config = dict(
    norm_eps=1e-06,
    qk_norm=False,
    init_std_o=0.0,
    beta1=0.95,
    lr_head=0.00407,
    decay_shape='linear',
)
Each number is 128 + 32 x the weight over its row's rms, rounded and kept within 0 to 255. Layers, rows and columns count from 0. The size above them is the row's rms in percent of the matrix's.

# layer 11 attention key, 128x128, rms 0.0909, rows 51-75, columns 0-127
size [109  93  94 107  82  96 102  87 100  91  99 114  99 108 117 103  82 112 100  99  85 108  92 100 103]
[[137  89 146 134  98 120 137 129 143 135 126 121  64 134 186 137 107 139   0 115 105 105  96 159 134 149 212 114 139 155 101 126  98 131 193 136 103 148 129 156 126 135  63 105 109 138 128 167 141 141 134 131 133  89  93  91  99 168  93 194 133 157 154  42 113 147 103 160 149 125 138 108 140  92 168 123  77 112 135 110  77 101 169 133 168 122 143 122 113 153 126 144 170  91 164 141 169 157 158 154 189 129 150 144 142 127 116  74 168 154 111 138 160 128  81 117  93 167 140 143 172 165 133 107 184 121 171 140]
 [133 161  93 129 202 118  80 112 137 128 106 138  98  84 108 118 198 123 145 134 134 110 175 175 130 178 120 128 176 125 135 149  82  98 157 155  81 174 128 164 117 195 112  79 126  83  52 182 205 175 121 128 110 128 143 132 128 147 148 181 142 117 172  94 146 136 101 123 155 126  87 121 143 129 153 140 159  89 121 172  92 123 125 177 123 140 101  60  59 142 135 128 165 120 116 105 160 147  98 146 169 139  97 137 166 144 121  87 104 149 127 114  52 127 119 108 190 182 185 165 170 156 126  97 125 140 129 105]
 [ 84 141 106 116 162 180 143 100 127  76 124 107 115 119 100 118 120 100 184 123  78 182 162 130  76 122  66  95 170  72 165 148 111 118 125 184 146  90 172 180 113 133 202 116 141 145 123  99  87 174 174 163 152 129 164 137 112  45 133 136 165 149 135 170 120 104 118 151  84 147 130 145 124 150 124 124 159 152 140 127 127 153  83 144 167  93 139  96 168 131 126 121  86 196  81 144 128  88  56 146 152 162 148 167 151  89  72 151 111  75 139 148 115 139 107 109 138 108 136  66 115 126 113 112 103  59 148  87]
 [151 112  98  93 104 152 144 142 136 133 151  84 126  88  79  87  94 106 150  91  91 164 133 126 118 120  79 105 180 131 174 158 115 115 157 202  94 110 186 212 105 129  94  71 144  91 179  96  31 121 126 124 129 116 158  98  97 135  98 154 111 116  89  91  87  82 127 171 114 124 143 107 126  76 157 128 122 130 152  75 108 128 116 150 159 130 145 115 102 151 173 135  96 112 181 170  90  96  99 115 128 104 238 131 125 142 109 179 106 120 121 159  98 179 150 121  71 117 103 100 145 120 122 117 126 149 168 129]
 [ 90 129 104 125 180 149 126  79 105  77 126  93  87 102 130 111 118 102 148 127  48 179 161 144 119 122 108 118 205  72 154 150  80 143 146 164 123 114 150 186 122 151 139 112 125 150  69 102 154 204 168 157 152 144 132 120  96  54 138 179 156 117 164 145 131 137 120 159 131 143 102 148 135 120 111 138 132 117 133 133  96 127 111 123 176 130 129  65 142 157 146 127 110 174  87 126 129 136  83 178 171 183 113 163 158 133  93 136 109  83 150 147 121 122  99 104 185 134 121  84 162 171  96 131  82  46 162  54]
 [193 113 155 142  76  81 132 189 133 145 129 187  90 135 109 132 146 151  41 124 134  91  79 142 122 139 159 150 112 186  47 111 134 108 202 107 162 139 123 121 174 124  55 107 123 133 146 201  89 109  82 111  87 136  81 113 116 177  98 157 115 115 107  36 106 107 104 116 145 118 134 114 143  91 164 124 102 118 110 122 105 122 160 118 120 139 111 186 113 140  98 139 152  76 155 132 153 150 166  99 154  81 187 103  96 151 154 117 158 151 101 114 158 136 113 114  91 170 126 127 155 123 148 125 154 170 122 181]
 [154 105 155 133 117  94 159 148 140 168 118 131 114 143 156 118 104 150 115 125 179  57 105 107 185 138 144 131 101 181  96 145 144 156 132  61 134 162  64 123 124 133  92 139 125 116  84 139 171  93 114  86  90 134 140 126 155 183 122 135  95  96 121 112 140 158 141  96 166 119 106  86 123  99 164 163 116  77 144 139 110 125 185 131 105 211  99 121  76 146 123 122 128  94 211 107 105 202 194 130 133  89  90 135 103 172 148 122 132 201 100 112 137  88 143 148 105 161 134 195 163 141  91 164 123 191 105 171]
 [121 152  99 145 157  95  60 129 141 147 124 167 154 115  77 110 130 108 130 107 104 149 169 177 159 143  74 132  92 126 108 120  91 116 127  68 128 125 129 165 152 215  80 143 123 138 139 147 172 195 141  98 140 186 129  79 103 112 124 143 183 130 113 115 117 142 125 174 171 188 129 102 134 124  89 116  72  92 102 163 142 119 174  34 156 139 163 138 116  68  87 106 147 189  86 105 133 165 111 172 127 114  89 111 176 147 113 133  84 119 139 160 130 170 126 123 179 138 119 150 154 145 144 138  76  85  84  75]
 [134 141  81  94 151 134  88 144 139 156  94 151 197 111  62 106 121 132 141 101 160 103 141 141 114 126  99 100 110 169 118 136 104  90 147 124 133 124 151 110 139 125  49 109 174 153 206 139  90 122  76  75 151 128 147  93 114 187 110 142 103 170  92  85 112 133  92 155 146 134 129 138 153 105 181  75  63  90 131 110 110 116 121 138 129 132 185 146 116 114 161 106 123 126 184 126 132  68 121  88 104  65 133  69 123 157 123  99  59 122 121 178 152 179 167 107  73 110 124 194 109 113 165 143 178 182 111 123]
 [129 163  83 143 169 152  66 135  96 120 108 157 138 122  68 116 118  97 136 107  76 165 181 134  87  83 100 118 131 118 135 108  57 112 139 146 146 103 202 123 152 172 103  99 112 157 151 125 106 215 132 142 151 166 128  95 114  76 120 150 193 114  98 152  76 146 138 190 142 185 128 129 138 109 116  68  93 146 112 124 146 142  72 112 157 101 182 119 177  85 120 162 149 170  93 156 133  99  81 133 133 130 160  75 157 125 108 132  75  92 134 157 159 168 136  98 165  80 116  76 114 134 159 113 144 100 127  76]
 [138 167 124 145  88  90 112  83 166 209 163  80 189 124 123 176 149 101 131 135 140 154 161 212 217 149 126 114 110 151 135 107 148 145 101  92  83 134  93 129  99 136 159 162 125  65 138  89 127  80 117 123 132  92 123 125 152 174 156  67  81 103 150 110 125 138 115 115 136 111 151 111 130 136  42 112 117 121 121 129 151  97 117  79 112 104 114 165  83  82 153 132  95 113 105 103  96 170 160 136  47 134  90 149 135 129 142 147 148 165 150 100  70 135 155 148 139  89  80 137 136 102 104  84 108 146  75 174]
 [150 110 101 106 154 185 180 152 157  83 108  78  83  89 123  72 156 115 174 135 145 122 172  97  88 138  45  98 154 114 160 169 125 136 122 207 109 152 176 157 113 114 151  76 182  94 119 145 125 106 155  99 111 142 176 140 129 127 129 118 118 151 135 126 136  94 136 115 103  90 118 156 120 121 183 156 184 144 148 141 125 146 113 222 106 147  69  59  89 169 125 135  83 133 179 121 124 135 100 116 133 133 154 174 114 152  96 172 125 132  96  93  67 119 151 129  93 161 187 124 137 150  55 131 107 122 153 117]
 [115 133  92 113 149 175 110  88 128  90 159 110 133 119 111 139 152  96 145 125  66 216 148 158  90 120  85 112 173  74 177 121 119 113 119 203 121  99 179 149 125 128 175 121 128 122 164 123  99 177 158 158 170 114 140 123 109  76 150 125 156 147 135 143 122  86 126 164  89 139 137 171 134 135  83 101 151 167 118 108 146 123  75 134 168  64 140 120 167 121 126 146 118 159  63 159 154  74  75 126 125 195 172 135 168  98 106 162 117  86 168 145 102 157 106 114 155 105 112  47 111 117 124  90 119  58 145  80]
 [ 89 168 121 159 132 163 118 167  81 141 144 135 115 186  96  93  89 151 113 117 113 127 138 150 155 178 137 109 112 114  71 195 134  21  55 108 130 193 101 129 122 189 138 134 136 111 139 163  72 135 153 120 105 178 124 165 183  54 152 145 112  99 154 143  98  95  91  79 137  73 113 208 160 111 140 139 138 134 132 120 102 125 111  62  82 121 112 124 116 136 146 120 157 100 124 153 110 101 150 124  91 141 110 131 159  75 155  89 125  96 110 183 127 123 123 155  77 165 110 157 155 110  99 160  96 169 125 119]
 [124 103 122  66 152  84 135 102 165  79 119 134 137  60 106 165 215 111 121 197 131 153 111 119 114 117 101 128 120  96 186  99  86 198 113  96 147  77 135  84 117 102 125  68 105 146  98 137 164 129  97 112 114 106  72 142  86 192  62  92 166 144 105 135 154 114 162 168 110 141 128  86 148 103 109  93 113 120  81 168 124 136 125 178 126 107 151 112 152  93 120  95 168 190 120 132 136 191  80 138 198  75 110 121 107 170 129 148 105 108 155  70 105 133 155  93 140 101 114  99 132 134 125 100 137 106 139 145]
 [157  95 163 120 141 138 106 145 151 166 117 173 102  75 110 104 107 155 113 123 164 163 106 131  90  81  93 158 220  84 109 106 113 135 178 138 105 104 151 165 137  96 112 110 143  84 137 148 120 128 117 118 192  90 170 101  76 132 125 100 199 180 113 136 209 113 149 138 141 151 172  68 113 115 196 132 140  51 107 147 154 106 129 147 145 114 135 173 175 158 121  91 110 199 125  86  91 111  73  93 128 143 142 186 134 151  95 153 131 138  94 145 146 171 136  95 127 175 117 147 129 112 110  69  92 109 138 149]
 [176 152 119 141 169 153  82 122 154 175 124 139 107 180 128 130  93 158 135 149 122  95 123 146 144 201 172 110 127 145 101 175 115 108 128 123  90 198 109 132 125 162 110 135 141 101 100 170 170  86 163 123 121  87 158 163 144 143 189  86  87 105 117 165 162  94 140 119  82 148 130 156 104 131 138  88 132 135 162 129 157 100 121 177 129 163  77  83 145 129 113 100 114 133 142 138  91 143 111 152 108 139 165 186 152  83 162 122  32 129 138 255  97  90  98 143 137 166 108 163 136 122 120 187 136 106 138 161]
 [ 67 122 115  81 117 113 175 152 108  73 148 158 132  66  71 108 199 133 107 132 165 142 116 120 142  93  85 162 120 117 148 105  83 121 118 133 126  69 122  99 129  89 160  19 132 183 157 107 118 143 102 136 129 162  62 147  97 106  62 124 120 143 120 102 138 178 121 142 123  92  88 115 147 123  92 137 155 118 115 185 145 157 131 129 103 138 129 127 134 117  86 128  91 138 117 121 128 146 127 158 137  51  61  79  86 174 124 127 174 132 124  37 133 142 163  86 133  55 165 134 147  96 143 116 124 136 134 123]
 [ 74 125  94  81 127 111 210 165  99  74 127 160 145  71  90 137 221 137  96 131 158 156 100 125 140  81 102 161 132 117 129 102  91 134 137 129 149  87 123  94 144  67 138  67 105 182 152 109 118 160  88 119 128 175 103 122 108 125  55 107 149 109 124 122 120 152 131 118 111  99  91 120 138 113 113 121 150 114 101 164 148 146 110 137 102 108 159 152 139 106 103 128 119 119  86 123 143 141 103 139 162  81  92  75  98 194  92 161 176 132 159  35 125 166 141  82 135  23 169 104 143 127 139 121 131 134 142 110]
 [144 139 149  34 100 143 167 185 137 176 151 151 143  76  87 184 124  98  79  93 105 122 133 140 128 179  96 107 132 125 109 125  59 101 117 117 159  83  75 113 139 141 138 118 154 172 130 111 117 165 134 129 142 113  77 137 126  61  92 162 146  83 147  84  96 108 100 208 134  88  91 148 129  58 124 132 137 103  88 140 116 144 164 123 137  58 131 147 140 141  87 110 126 165 158  99  92 147 145  96 200 104 157  82 117 182 121 118 159 113 190 128 161 161 128 142 123 140 130 113 143 116 151  76  70  92 108 123]
 [127 101 133 111 170 129 127  81 186 137 144 150 120 177  73 214  92 110 151 124 120 111 141 130 119 162  73 113 146 175  96 165 129 113 114 135  94 118  68 151 162 148 139 139 158 107 114 181 141 127 119 107 180  86 145 145 111 150 194  97 124 117 170 111 149 124 116 156 128 117 123  90 119  33 123 117 174  85  78 125 120 109 206 106 136 102 109 110 181 125 117  95 207 156 184 146 116 165 107 135 122 140 126 159 153 129 126 122 146 151 140 164 137 154 116 156  50 143 118 169 105 100  78  65  59 118 117 106]
 [142 131 141  33 148 140 146 145 116  80 128 105 147  90  70 156 134 126  79 120 124 150 129 135 192 145  62 139 145 129 116 116 114 169  91 155 135 131 140  92 163 100 140 142  92 177 136  85 139 119  56  96 178 133 127 130 125 160  74  85 149  55 127  86 118 106 146 143 117  82 142 129 126  58 134 118 147  92 106 118  94 126 165 101 138  60 144 194 103 138  78  89 129 195  87 135 130 144 151  80 107  70 146 117 105 164 102 127 179 157 188  91 138 122 109 137 165 128 138 107 160 136 141  82  63 107 127 118]
 [149  77  84 181 136 184  92  99 124 102 107 121  85 130  75 139 144 150 152 150 125 149 133 151 185 122  71  97 136 143 152 126 137 169 150 148  78 111 113 168 119 134 156 152 107 126 209 173 130  64 140 101 155  93 125 100 110  87 159  71 132  93 124 132 141  93 104 107  67 165 156 163  94 159 106 133 140 147 162 137 173 114 160 106 181 179 114  50  72 154 136 138 160 125 132 165  96 107 103 182  97 148 167 140 192 128 113 159  83  57 111 159  96 138  84 116 106 108 120 164 138 147 100 132 128 147 122  72]
 [163 135 187 171 115 115 152 184  90 116  94 104 172 168 130  84 115 141 120 123 149 128 162 112 106  91 186 125 112 136  89  92 149 175 141  89 115 131 141  80 159  81 163  99 150 115  91 133 159 137 158 116  70 238 162 129 148 140 131 149  91 106 193 135 168 155 169 121 159 118 107 115 136 173 189 133 139 119 109 127 149 166  76 121  32 195 133  33 160 109 152 142 129 114 183 107 112 124 158 117 154 130 108 144 151 127 125 158 125 148  81 122 116 112 153 136 186 113 154 159 134 112 133 161 152 144 135 135]
 [137 149  42 134 107 101 182 120  91 182 134 174 120 107 154 129 172 180 133 115 148 147  92 119 117 145 169 153 108  85 154 135 120  73 129 124 114 122 107 123 129 140  64 121 139 157 151 155  87 130 106 166 109  92  23 151 131  69 134 140 113 124 153  91 125 112  98  65 105 134  98 188 166 166  77 139 111 157 167 140 146 130 160 129 155 113 135  97 132 119 142 129 126 118 110 134 135  99 117 138 105 112  51  91 113 132 168 175 129 120 123 125 133 220 126  86 116 130  65 136 200 157 165 132 154 162 193 170]]